Each number is 128 + 32 x the weight over its row's rms, rounded and kept within 0 to 255. Layers, rows and columns count from 0. Numbers have three digits each. The size before them is the row's rms in percent of the matrix's.

# down: layer 4 MLP down (transposed), 1024x256, rms 0.0571, rows 252-276, columns 128-255
# up: layer 4 MLP up, 1024x256, rms 0.176, rows 253-276, columns 128-255
down252 096:083119133128095134072119125186163108174123157053125145152152097133118096114111133111144117147152143118114157112147093149115023128106157102083092103132148172130188099143125154175137130180153167152143066126131109099118166151145122156202157117122121173099142193105119155119185128142141125126104138163100124144158186145117089204117154204089105130139111161138060102116173148124161148114121
up253 103:095139174128144119137123149178075118103135117107136098182170107167122155122113092159084086095144176111167069118166168081120097163118093144128173205157138058110089186147121154119119090098096189164102162138134118145098160108165125083114137091152154122127159150144102147109104101128132098178132194121100112092143100065160151143161108165118122175142128117130096126132116180110139157107156
down253 104:103139113106146161158171205169116180160127089135132125192180097160100128148166162117153064167161087122147111123104137135167172180130147092121134106086163145131129129164117198134184090114079106131113135137156127087086098016150061103127149105106127129133134098157122162091073142149159189123141160148080102084120138124097187167131143192091101121138117141143096131133128140111120115148153
up254 088:124117052097129140115132154137126138118125108122103098132147133087124136152108167103098096132078126125101120132081099086108127134171108139143089126121117103192079141129121146137145136100149149144101141141107160019083172123125146074161094171113199066101088178116171085123109126107103158182156128167066075115069121101122203112134088084161130147135139110124186108145120104154115135129136
down254 097:085151106177140110116131111119119121096132107137146116163119143073173164182138111093127104120135119140139139157128060123115161144144158140074108114124131128140115127111142135163095155160112179131127153093185153132130055151105123141084138133136096138072088067130158132120131151170090074128149132104141076180112078153076092112137152178165144124144133153167116223177148099133098088163152
up255 103:150107176092116128100142109139128099085135174159178135170175127160122078084143102126143190158119123163144099181131082125221177149140136123166172123168170160119051101073116162095187153147110131123122094133137135156117177094186110110150083119085163085173136125175087132142115150121137150144111111128177126088086145111109138126115117214167141157152138085135130117138120127127091095197074
down255 102:159115130113086120151132161143102103177191100112125095160126149144131170094137107133142086154107098168149145116122097205177144157142118095068131119152141133101140105133090102105149135047143084142163099156156116162104184124139113106121120141114143099144104111124091042135129116187120139215132096153095152088139087124135148087105125132172162106096154126073114123156187135166093083108154
up256 099:143128144169146118104118147163129091123120178142100189140133167097093138101097144115135080124132195157131144074152115122117144125176098141147051091106089135138105168150123090160125110127172110112102102176145099217042078098132108071125065129143181136129109128147106075091113097088159125140137107126162142137115155124101155069157129176053147164126102115082175130109131120155112106152125
down256 103:165069125126160168086158125141109163134101152135120130084100067172147189123130110117155116123124169139134114153162119073101166128140142116182175107128072120081109082094076146141168094109171092099095136128158111149142122075078169085142148162102130179123156198099097132130085084177202096094090122155124134145088062165177137094143168112136121095098101120073151092056140147130158086122143
up257 094:132107200152113123074132152111131083117174135093136166100125120158129094140140160145121103034148154045107125127125160114092108073086116066158104189121120156114130085105097132192091152156148134136137119113098174093198139091168147141132162092136163134118098107135219155175126143109098149101203114116137159177060134156109140111098089167165103132143132154068115082110118125205155157095191
down257 095:083101153175165077142120164108116178180078156139138128137132059092138122173151118139150125137150102164216179117170081147162064084102093156194078140130102138135124087138087097191138038173115077102126089172132158159142150150151116146142148135097065117111125139114186108100125192117106137088113156136164170107138143112160113088040096142092093167109121103129093185137132086108162144097109
up258 095:094149124141188139151101136125113080108143144130165157110109130123106092101086162121044143157124129118120124134150108118113168151136109135111122106112205114128072105134096104158129086135086173156162124130153149125102181089128060172156122120141179115160054107130164133136143139127163107120166165048143103079112061141137114133105115102151112179123092149163067086148073133113133154135120
down258 099:052166122094111120144188104142121133084154109140155131111173135174182136132135147118123203119167142137094080093160149089161163173132135117088126087133137152097149110115157127134090130123142184140160177122126137169120087167062158082088117097112129142130107125062116093143168108092118146129104073119160112127096120133044133136088053118069143061136105161132055082148170159164100166121123
up259 099:113103083192146147154125160120127172174130148135058131097146103159103137157096108109132154165138088127047092183105122115123131140143125106138065153163138089105155140127115186169106096167063152124139139140160171122136115109135163160086196166086187121070132152097158090068153143116116125133157131150080073141111083179140157088123173103113129156147124178134112158144065156139115124165172
down259 097:209139061160139109156169154146153127146160108082092186156131156107097136094168099149176169212141113132122184070097048116088144130079172165141148107173195105139164108135158172175053137166129156134094096124135113113113097198125116119166162096139121156196151105165124147117127136100138180123079142098125149120123162135149107119129115128147124158095152163087071136086131144194102113141175
up260 096:164184128132114069109138073160149137136129119183113171153079136156069123193149105132160146153118121177115082153096091055126114146145117083138113100119147159089173139143128094161166128129115074112120188134135095115138163137094140126130103147124145073137100139121116098139103117068131103123111092068098094053096164109131141150122071233132086122167178151148145125098192131073100100163134
down260 098:172120148091173090073099109175122099138132104137115126124075193156104114124155125144124116162123153183142183098123117121108101067151130119157157150046132151174121170148095147069159101155119133129099128133158147109091207113168146136082115122102132069110130134095110133204063083147098087089149127087079091082168131106082102136114135164146113170166106121102091059126179182131136147100137
up261 108:171070163122187117112136187132081136183107197136119152094167159160165115126146145150152130166163092154118133125172131149132098089122183158134113119184152135083133112139115143095135133146147094118060125084130167161135055094123112126154160131122133129115134086160129158114073108046136168101148134139098149096129071155151168091105126168108171190130133155115135152070129082142152160155096
down261 100:156116130174155091096133098109178081135177189082107174110117131112088130151152132148145117139095127153180158169118172128118074090115206090100133081137083139197124089162142139101137204068101121117080131105088116137132121124116178137113095120166068090101083103135163129162114131089160175195126140110104121121127158176160134157114080150106167159133073125132065169157174136153144129139195
up262 102:127158102166131153136133134148112096135091104100113059045119135116114164178180132130136131154118114154084132142191171079094123149094176149191121145126140138122072124134100122124149134138131176110117169155110176122173086134133123148201097118120155116187120164096149175128125145104105131193130105179141104107176111104112105059081095191118158190124111092085126138122166152167128134137068
down262 094:172172128083124111171161127127144174089111132107154117098110058122156042148137111161181099151130095131113219099134110085125072178144140171104156172130126169135134179114118184138075068080140164161112153105145151138151148105123142115130110154157178114136146124124150144115143107141131148112090156126196140182159143164189154142106141113075166158131114140092101160132117177183115147103101
up263 096:136104160133104152061061114086141165080145159118091159132162132116115119143122135120087208054149149102138131087074134135095117099137139151123102079144130102121148110093063117169121118082126170105105209123132180129099125124130132133089146090149134058094114151195104123138113134142105114112093145108161160128089127156082151071116120097105132112085118106128169113058080070131161113158087
down263 097:164120093089025118083060191147081141115131099188143147133057184113117145086162089060085096127162073061161093137095145192106115096116098141112162054147130166157160076111145078121102122094139145091121111120150176158115143162142119169093118114134104115107123133121156114157184130121125118064138131087089147150044182133101122119146140144100115153069105141148115156127089106147145167157118
up264 101:119160096108150192149091134155090149166142105137083178160164100084123174188123123109126067125144130159112094132169123211127105133149082163109119127139117120161119140106141167110110122101100085096084157139155093143149107084140085107096141113160151102132080211081135095185135112083194137106109113138104167111086172067062086093160172180101115100110133126153084168092109135110118110123119
down264 100:128122102097089101127154109073098098133135151163089130170105102129074062051159163166130156160066144105148112126153105119091083159084112172077146162133166183138084104099084102116064079084126100116146106133115137147141197097081134147149119120127171078144112132111124062091178103139143166115168123127093148109160175065151073152142144080099083108194098177122176142159083130141163141118165
up265 094:138076129117130196130103135069120134100111135122128147180105160130111152060148126136178179148106087108158150151167119152106177163124129107123173075114093126157087107149180101089082151120163135077181207096086135189121162102097187094186162147135161161111175134155142082138092176085179171117137138123117169134159150184129079111128103128159100165178110133074107170137151154151081100105143
down265 096:110180135115083140140121184110122149145087097144081167192163117148118111192096159135132128084122172139120163125111134120084157110113106082116118146128128113197128115226187127135163113146186057134121127127132038083158154094106158083151156176120100156067139167143101115151143113094134156165140108140192136165144149150121070153107133111120109175163169134132168131110109105093189060093186
up266 103:160223142144112151078106130142134187095128138171106086144167111041113096127114111132116184111076152169140125087108100168179157123043094117117116136144102151142107129148149169145098096139082102142127172146140072147091071093139141163103143172128146158112076141173158126142148090161136110116107084112148111119130159099137088100176097134068102123128119114110126133111124202086168099103098
down266 100:131106129136151169159109073110134160181169144121111101154122092118132127106090096126133192103101165118151168184128113107120115111099167145160138118056164138099172077165182183105091173111148074173153111124154105137108076121104115134128134124102151164115080169114163100163093113101124116101108081183113145138134163166119119114141165104087116106162150158082080158140200128128165154135170
up267 101:081134169082186102100130070095140165112118137103103109111145115095135111156123080095125148131180116144141115113116096130135153075138077095150089194059104197110127125157068140131078126152170172128108151138095105159136165089102082202111089137159076136165139213127093172146148045135057096089133138140136146121144121121151098112095121157138124149155123092122177113110134153104096126113104
down267 097:082115108125144123145073103097140129167162167115091162123110175092108155173162067115097135111086177118114161114166102140092184117144136151113085131155138117116131123163149160123163222172164119129124130078101141104124174133059124101077115176131169183067186094169102152145103081088068154075138074069132145120193063186111065130078141075087133191164087140127117187139106136044172142130151
up268 102:112122102075152146097112137114150213123130091208105102129164160151084131143132127153115018155143063123132151102111241153145106108105127189110093180138126160138102135124182098064109130137175137109138177116164119128149130094086106127153143150083127147081128153157104149188114096111134072121118101165072133162139128141072092120175083092107112050109145131127116110109133130121167132128173
down268 104:148037013111120125098090174132132156130137087126172079055194128127084112133096134123071172033094148155052110082143115112101131149147135122150103100112097111185139100096113123173070134138128083135150125086116201125151173153101149141100188128128099119098139148173082110098113101127116106134122126094129160114124107108184125131167146221144143123147172122094137189124136149124079102121096
up269 094:138097116145121123166145182138170130163072166106136116038128148147167137083081140108131137104151135082117053097150167098112121134120092131083132121143161070110145132144113065084131132114107119147132086144096182114133153092106115190101136058207112092116142143133154088162150106170173159144152057127106130083129173128100127154134154160135121157080138175116146120164129116153181114145114
down269 098:172157175149160168106117197098119186188065077146130125097177143087184142087106123095142133085150140044112064132123109108112119110096149069072118114178168156117208134104108133091110132139143097149148037200140208114143173165115140155169127146196117161133138145121102081145098110122121189096159161097120143128197082087131127123198099199147123161185085142108123135078118107131119143137067
up270 103:166101128154141144147127147131136133148159068106189091092132072155074177125081060176108130119078124106181132058116079104075115098134151142152175105079086150091140130126123144082132152051111068160124156142145134102153146151174141176148140156124141126048125119127138139121134142171106142099079130116134142116061142090160143080113164133113131066124162107105145161141115128138149123126124
down270 102:172147157148136155138134122141126135187093184124170134161153153182168130161160065156126109115127103163128106114135106117126060103126161175164132113057144151141196155179130154078072094201159167163143081079108047191121098076091162141100138097145159108098128145115080163113133120118137120122080126153185089127140178128176190157114108068163154157118132129126150116171109139136089134150111
up271 106:101186096136149102159116114136083121125145143139137154175184083121157146144196104166098129120106154097078132108210117100126148150143162145108149125125107132135150143173154143133140129176120184097164073093079145119100139114142094095102146146139139145113157131153104133114221083130168126177118080162073154142085152143161219103111167121096131098100161116048129139135138062101141157094135
down271 106:157096141123153108163135175128103116105066135088062083062106118099162099099136070108160139119114178155218083154137063146119073142112083065123160065150150139171121159142159161143123119140182175115114159138050135108129108145091079152124113205188106121151105148146180156076146066111151164176124159120132100158079161133127154132084146065151145119064144132123118139121146161129089182097109
up272 088:168101145091153126148145106094119141191141147138111096192105159149118118104076118126165153104153177128139137049182101137136175107110186123123123170163119105145121119160128098109111173143110140057115108178061070100132175170144136091071064077125070087166111166085161127179109113124119163125111154194163120168162146133128080134114139115128114159154168116083102089128099103141128147142195
down272 095:126100122153160135108125161102138119111185140157116174154160139140106123124116084134159111118180081129148143125115108119091094226151132105200126076143141201169104052176118151173134159140125103182144183106142177128163093121164162172129217081088144106105164092075116140124199166122093101086134124145150090120087094136119141180104169103150085124128082161084105055138106163134104110167110
up273 113:124198107093071112115145134138145145194119090178160119129104108169134180027115097112185173159129180164168141149130126149109124111099157144102083173090140152111109106137159177129150150183101163121202147184105125156160092092113178091101087160125092102177103136178131110098111114219122154134092151144120106041165207093114109126155137127133144106110171146153113163100139121088129071202140
down273 107:135131098134175167139086081123126120169079146126136121137169114136084124104137110149087143099118194139147122104200131118152164082154175140122157102122088171146162128198138165151138137143135153164160063159088121142112119118212123127143089138150134183109070148141175061109101140181129183108117171111128046109137152106132145091058139136151142122129118092152129140125079098131110084123150
up274 103:136131081097126093092155107142180092126200133123144145132118115140099082099146105152066147179170112154126130151134165111115119096128134115115171143124149119177102165105049159184123185167117155088088065098114098184113096079153137133150122148179143108093088080130159147117057173121110093110132120166132121180216097123093153083143070124130117131157088128093099161163125130119174119113103
down274 102:123178115130119120129067137117184139185159088157134138185095085124131132085119173162132128129137121088094155143130099187071072159127088152079110116148170197086092094149057170117105103093158132159138085191148104154128087089119127111142087010110147188098128141112118192129139107143058137158171104151118091154107072103124111156133173115127086119137116133164128134072113090110071147093120
up275 084:093128195089134147104177080109084120108144123118148145156108155088107109145107098136124156174158114152127099128088151158121112111095172087154110115136145181121145148121138124145177103135111147125162138148104132087103112117077115127158168133134100114122106113141124081134076135124124168154093117102124109162129128098163080122091124136147077114155151145162145148161139102126121135161101
down275 097:113138136072120132129170115138089153146093117121179122121111201157148139126113080147087146093137124161114121132136156105071123105123122094114162136144111142091172127133128043156144161175085153112107088122119101084132118127104112074139159132099114086175150155068125116152114136091160161143119172063096122135128092101166102128107131072151136138137142126119111143137167167137133130128112
up276 111:140173133157142105134133185136059097171140090091126133055198094152102163156158091131116115183110101079117124156108153083087158157119184113166090186135160126134106114094134110130148110119173105139100135064095164078116137182084090119130150195154089170133146110136149098043118129108125163048113061120057145099118145126116084071161158133119143028094109173125178153133100091114165167160124
down276 097:100134125101088130118095087124088131117110138099137087154192056132131107171135147119087073169132122089132145132114188122099190080092094137126107120136167167146061156148120122134118127095155118165105141112168182082108165127132093180087107146122149141094168112149133154146111046177097162108097199140120121116107094110061121097089124092029117125111115140114113149146119096133144104156170